{"norm_eps": 1e-06, "qk_norm": false, "attn_scale": 0.0884, "tie_word_embeddings": false, "init_std_qkv": 0.0398, "init_std_down": 0.057, "learning_rate": 0.00921, "lr_head": 0.00766, "decay_fraction": 1.0}
Each number is 50 + 15 x the weight over its row's rms, rounded and kept within 0 to 99. Layers, rows and columns count from 0. The size before them is the row's rms in percent of the matrix's.

# up: layer 6 MLP up, 1024x256, rms 0.0571, rows 12-36, columns 64-127
# down: layer 6 MLP down (transposed), 1024x256, rms 0.0571, rows 12-35, columns 64-127
up12 102:76 60 52 68 44 43 35 57 34 56 63 26 66 57 54 43 46 53 42 61 30 44 59 49 53 63 43 54 46 68 58 31 51 67 36 39 39 45 54 53 19 25 53 41 50 82 75 43 29 27 45 54 58 62 28 57 46 53 42 43 68 36 61 54
down12 105:25 29 34 39 44 60 48 47 55 74 50 81 44 52 28 43 42 67 40 51 26 55 58 30 57 63 36 37 71 30 54 67 72 70 58 32 71 74 57 36 45 55 49 27 22 39 62 26 49 33 72 61 26 26 47 51 66 63 41 67 49 27 64 32
up13 101:40 49 44 52 50 40 52 59 57 57 55 56 35 35 09 81 43 53 53 69 43 58 46 50 61 42 43 41 64 46 49 63 53 65 51 57 32 63 24 74 63 38 34 54 45 53 82 43 62 30 53 65 68 68 57 28 73 33 44 35 33 56 56 74
down13 100:44 33 54 59 34 27 11 50 39 35 47 64 75 51 79 46 55 41 62 41 56 23 42 73 55 58 65 61 63 44 33 80 41 61 57 50 50 42 72 28 14 61 65 35 49 56 31 69 62 63 71 64 53 55 27 60 44 42 64 56 51 51 54 13
up14 093:37 21 73 50 46 65 58 38 39 57 56 41 26 38 70 50 55 69 44 45 48 61 52 56 61 11 53 47 33 69 32 43 76 18 53 75 48 59 39 60 52 46 56 64 52 49 59 25 43 51 41 75 73 63 68 58 58 25 29 42 89 57 68 35
down14 094:35 57 33 52 39 41 50 47 36 49 74 45 58 70 54 38 54 34 25 44 36 63 53 45 51 59 63 51 48 32 52 69 38 59 42 51 61 48 69 34 57 67 23 40 57 50 46 53 69 40 74 20 36 34 49 63 22 69 72 35 35 41 38 70
up15 096:60 65 43 42 70 37 25 68 32 60 38 62 43 37 26 54 55 40 32 46 59 34 45 64 33 29 52 37 36 64 35 54 41 29 54 82 48 53 41 49 59 72 58 59 74 38 63 53 48 29 35 78 65 51 42 23 17 53 49 29 56 19 45 25
down15 099:37 68 26 57 33 41 58 42 60 53 63 50 48 53 52 42 72 56 38 49 57 61 35 20 44 61 36 40 43 63 74 67 45 57 39 43 29 21 56 73 72 41 49 52 56 63 40 70 42 53 52 44 62 36 46 82 88 49 58 47 50 53 44 29
up16 093:52 63 50 52 68 42 42 30 67 64 69 53 48 23 66 49 26 30 37 61 59 47 23 35 29 57 48 54 63 84 60 48 33 39 55 29 77 31 32 53 66 64 20 71 76 38 39 23 53 42 58 60 58 60 42 56 51 62 60 44 33 73 80 35
down16 094:64 43 69 59 53 38 53 67 48 48 45 39 50 78 21 54 57 69 61 27 58 64 57 72 64 40 58 42 61 32 54 63 79 77 39 61 68 69 72 58 44 44 68 37 41 54 91 71 37 38 59 52 49 61 54 62 33 82 61 40 55 67 27 72
up17 110:70 38 56 45 51 74 56 60 46 71 58 64 56 39 74 64 46 90 41 44 70 46 47 36 58 92 48 33 57 56 45 42 80 43 18 62 38 46 27 45 19 65 52 57 63 46 59 41 54 35 39 63 27 60 81 24 66 62 46 52 48 63 44 15
down17 109:36 55 75 53 48 17 32 53 32 32 41 55 32 49 33 32 60 49 65 63 59 58 57 42 64 36 38 73 17 61 51 67 48 48 55 54 59 55 18 52 61 52 50 78 61 45 37 28 35 76 26 44 63 40 21 75 56 05 58 44 44 26 57 55
up18 102:47 80 45 46 52 33 45 61 68 40 22 75 72 38 39 50 46 40 72 38 84 74 73 76 66 56 39 52 13 41 53 53 42 61 66 63 50 43 62 47 30 65 50 24 70 32 51 36 44 75 45 46 42 40 42 62 30 58 31 53 38 63 60 46
down18 106:52 62 62 46 28 51 54 47 52 47 75 20 47 63 51 46 42 77 57 58 19 49 34 30 51 00 70 57 79 45 45 47 61 61 67 68 51 55 22 61 73 35 45 66 53 88 66 69 37 35 39 45 55 62 77 67 47 56 57 36 58 32 66 65
up19 101:60 62 45 73 68 64 48 52 40 15 61 53 30 43 27 63 74 59 60 44 48 59 69 49 59 64 51 61 46 43 64 59 41 37 51 61 39 67 57 61 65 59 51 63 43 40 48 63 75 37 46 79 58 76 68 35 48 53 61 59 73 28 59 45
down19 098:50 38 53 31 48 59 40 66 55 57 63 51 82 48 66 53 38 15 36 68 31 61 30 43 69 39 42 64 45 73 22 45 58 49 56 58 52 33 23 34 47 45 24 42 70 61 47 35 32 35 46 29 47 32 28 68 42 55 53 54 35 52 31 56
up20 101:70 30 54 54 53 76 39 77 73 48 47 49 55 65 41 39 11 18 42 44 31 32 66 59 70 48 44 67 42 53 21 46 60 63 66 61 44 79 77 59 70 45 33 59 77 59 29 67 59 36 55 59 62 31 54 40 55 58 59 76 73 55 36 04
down20 102:38 50 42 35 39 13 58 19 54 52 32 48 65 51 71 67 53 64 80 45 32 81 58 62 25 68 47 37 67 41 38 26 62 36 39 45 33 64 40 40 64 53 46 71 47 55 29 40 65 70 56 57 47 66 70 25 54 58 72 46 34 56 43 54
up21 104:33 37 33 40 50 37 51 59 16 58 56 35 38 56 72 35 51 49 31 35 48 40 35 48 56 70 61 29 73 50 23 40 45 77 52 94 47 49 64 75 65 51 54 51 74 49 47 55 52 53 58 86 52 52 45 24 38 49 71 29 56 76 60 47
down21 115:58 30 49 58 83 60 39 40 66 50 53 59 53 33 74 54 31 50 58 63 42 55 45 84 65 23 57 41 51 92 52 56 59 35 48 29 46 54 66 64 62 70 40 91 68 52 31 48 75 71 53 36 60 58 37 09 35 60 60 46 49 45 74 34
up22 109:54 78 66 64 49 64 49 81 64 62 71 57 24 36 44 40 54 68 56 44 57 42 66 34 55 60 64 49 28 60 54 49 66 55 56 69 70 60 68 34 57 53 37 39 38 33 62 11 50 80 52 49 57 49 62 25 43 48 37 67 64 78 59 45
down22 102:69 36 47 32 37 47 48 53 19 49 58 32 45 37 63 63 22 42 59 56 53 80 68 54 63 59 26 50 47 51 71 82 76 37 47 58 47 65 37 49 68 55 78 73 59 48 38 43 38 49 56 28 61 40 40 49 24 54 41 16 51 38 63 46
up23 105:49 33 60 30 55 36 72 69 31 78 52 38 19 48 31 50 13 71 52 60 44 43 80 72 60 32 52 44 54 41 29 53 65 33 47 50 38 65 49 53 66 80 48 39 41 56 43 55 46 68 67 51 42 64 54 48 26 52 40 47 48 27 38 27
down23 095:29 34 19 82 54 28 43 67 31 38 52 30 58 34 48 51 64 76 35 58 29 65 33 49 27 56 60 72 26 34 45 42 60 38 36 40 38 64 34 67 45 33 65 58 53 51 63 50 30 64 22 50 57 48 59 30 71 46 53 51 46 53 68 49
up24 100:69 59 55 36 61 38 68 52 30 48 48 60 28 51 62 48 43 51 55 43 81 39 37 48 50 43 65 39 44 48 64 54 48 16 33 80 48 42 59 78 59 53 60 45 52 69 74 63 41 75 47 45 86 40 56 57 70 59 60 63 47 49 54 43
down24 103:29 42 61 55 54 71 50 35 42 63 76 65 55 41 49 47 62 36 56 57 48 42 58 47 75 91 45 38 37 63 25 60 52 39 62 53 56 60 70 56 26 29 33 37 54 24 60 58 53 30 63 77 40 72 37 23 38 20 41 53 50 77 71 70
up25 103:63 52 64 14 37 68 57 32 30 59 66 29 56 32 93 38 59 58 43 53 45 81 36 23 07 64 42 28 65 44 41 33 56 40 52 50 69 36 55 23 66 46 54 47 46 43 63 16 53 40 64 25 15 47 61 64 66 38 49 51 29 27 45 54
down25 105:45 50 24 74 66 56 58 61 56 46 52 41 35 50 65 64 39 46 51 57 29 64 52 38 80 69 52 39 48 36 48 70 53 54 62 50 60 37 51 55 69 43 57 92 75 33 54 39 26 60 59 64 46 67 60 45 42 48 62 61 53 38 79 38
up26 110:62 45 56 57 53 83 44 51 56 73 54 31 24 41 23 46 55 55 49 36 59 60 71 44 45 59 48 60 38 63 34 72 74 68 42 57 75 35 57 51 60 33 70 68 60 50 29 35 74 58 43 47 75 41 51 54 52 62 29 85 64 50 24 44
down26 103:38 28 37 25 80 39 27 39 53 42 42 56 49 52 46 27 37 36 21 44 51 41 32 61 63 65 59 36 73 65 45 31 36 38 62 47 53 57 43 51 49 51 36 60 49 44 46 48 26 61 65 77 38 40 47 34 68 55 41 64 58 39 68 37
up27 098:84 31 50 48 30 26 50 77 88 50 60 23 39 61 45 48 38 53 30 35 45 57 61 51 48 63 66 54 43 41 66 76 53 38 36 67 38 69 71 62 50 36 54 51 48 49 63 37 54 42 54 45 64 67 38 57 71 44 44 40 64 41 68 43
down27 100:52 31 34 47 69 49 64 28 28 35 49 65 54 62 23 55 38 57 37 42 54 56 55 34 50 50 70 43 64 49 25 41 56 62 37 30 62 13 59 41 64 30 58 73 26 79 51 54 37 50 54 61 48 44 66 39 49 49 38 53 46 34 08 26
up28 097:24 54 43 52 64 43 41 48 28 56 49 61 68 91 38 48 32 51 59 39 57 49 38 38 67 37 24 53 52 48 77 53 51 56 52 58 45 44 51 56 24 47 57 45 26 22 63 54 55 37 66 43 45 50 44 47 59 12 53 39 22 54 38 44
down28 095:35 25 61 58 54 66 47 45 66 55 57 68 28 35 61 41 59 44 53 78 19 67 58 59 45 38 50 45 57 77 42 52 60 52 65 22 65 79 69 61 45 64 31 70 56 59 50 27 19 64 44 65 58 63 24 49 57 44 40 58 31 46 60 66
up29 096:50 47 42 59 54 50 66 55 05 55 57 59 84 54 46 68 80 67 40 24 53 43 54 65 79 55 40 54 70 54 16 56 39 72 41 47 52 67 65 73 80 54 48 45 44 69 32 69 45 37 46 26 52 40 42 37 39 47 64 61 57 64 29 71
down29 097:72 54 41 56 58 63 42 47 80 65 43 66 51 50 51 64 26 65 63 61 66 24 50 46 27 40 60 66 32 57 66 65 53 44 65 59 67 47 47 48 38 57 67 72 88 34 59 38 49 43 41 56 45 40 67 85 81 72 14 57 37 66 56 38
up30 103:66 55 82 23 57 38 42 20 63 58 36 85 57 50 59 50 60 67 49 62 77 36 50 34 54 23 53 31 23 53 41 32 32 45 55 72 27 63 35 53 65 42 33 70 51 46 38 39 45 64 37 55 40 70 27 46 28 53 55 52 55 45 46 45
down30 106:58 51 53 78 36 56 59 43 36 63 65 50 67 73 65 86 52 70 25 52 74 45 43 80 56 56 47 43 59 58 20 51 60 61 49 57 70 52 56 62 53 76 59 32 46 55 46 66 78 17 47 29 33 49 64 58 35 73 62 34 43 65 66 37
up31 097:69 44 68 44 46 65 60 58 73 37 45 29 52 34 43 46 47 54 27 46 58 64 56 56 62 47 47 49 49 42 49 54 64 52 37 35 69 50 23 50 72 63 26 51 47 29 39 49 43 31 34 53 38 62 74 52 61 59 54 49 30 30 48 39
down31 094:76 78 56 62 37 54 55 58 42 48 35 82 70 73 67 79 43 55 56 66 33 52 56 40 39 52 58 52 43 62 81 59 31 61 45 59 47 57 44 36 50 79 58 55 62 42 38 30 28 61 67 69 37 53 44 53 34 33 26 68 75 41 40 31
up32 099:59 48 50 37 34 40 79 83 28 65 33 50 55 38 54 46 38 61 24 72 37 76 43 37 37 36 32 56 58 32 38 39 49 44 60 48 55 40 62 42 76 45 43 55 45 37 44 53 24 43 52 44 43 53 47 44 63 36 38 39 47 48 38 30
down32 087:55 57 34 53 65 71 27 54 60 45 39 48 40 46 44 37 45 38 73 63 54 02 74 64 62 61 58 51 36 53 59 49 68 33 62 36 36 28 61 51 42 49 66 58 69 46 33 54 68 44 59 72 45 10 60 45 72 49 46 20 25 41 56 63
up33 099:50 59 40 73 80 55 43 11 21 54 48 72 65 57 73 42 32 60 51 42 59 33 50 84 46 25 31 38 70 64 56 43 59 66 31 54 54 48 44 53 13 70 60 59 60 54 49 40 80 60 45 54 54 50 66 14 42 60 51 41 46 28 79 47
down33 093:64 68 24 54 48 42 56 67 48 65 57 16 26 52 48 80 68 16 32 48 39 35 78 45 71 71 76 60 39 48 50 66 79 17 67 52 41 58 53 53 60 52 57 33 37 38 31 55 60 39 32 62 44 60 65 66 50 51 51 67 30 60 50 50
up34 094:45 62 42 86 61 71 66 23 63 27 45 53 27 57 46 49 59 18 34 54 40 56 63 44 39 49 42 55 32 49 53 28 38 48 75 51 59 71 57 48 58 40 69 54 41 47 31 42 45 34 24 30 28 43 65 62 34 68 48 32 67 55 34 58
down34 095:57 57 49 37 50 29 91 62 65 67 46 31 71 42 33 43 42 68 56 78 45 69 39 66 56 60 57 60 59 67 62 81 50 29 62 70 62 52 39 76 47 18 40 50 52 66 49 56 47 50 51 59 40 69 34 86 48 63 38 81 38 39 68 58
up35 100:48 44 62 57 49 37 49 46 35 42 45 52 27 83 49 68 50 62 37 53 53 39 58 59 31 32 38 70 60 53 36 60 29 19 52 43 62 55 53 33 33 54 62 45 07 42 80 55 85 73 27 61 34 48 54 46 41 42 62 60 51 33 82 56
down35 101:53 47 47 37 52 53 68 52 46 54 32 21 45 04 73 39 33 55 46 71 40 51 65 34 43 33 60 45 40 27 37 55 54 44 50 54 64 68 37 35 69 67 30 48 71 29 49 49 50 35 45 38 70 42 71 38 33 31 39 45 54 50 53 51
up36 094:61 33 40 22 60 74 38 51 55 44 55 39 40 52 65 27 42 69 48 61 72 45 64 53 35 25 51 55 47 51 67 46 43 40 51 53 25 43 79 52 56 60 60 60 41 69 61 49 59 56 00 50 75 57 40 78 60 69 53 35 62 68 35 41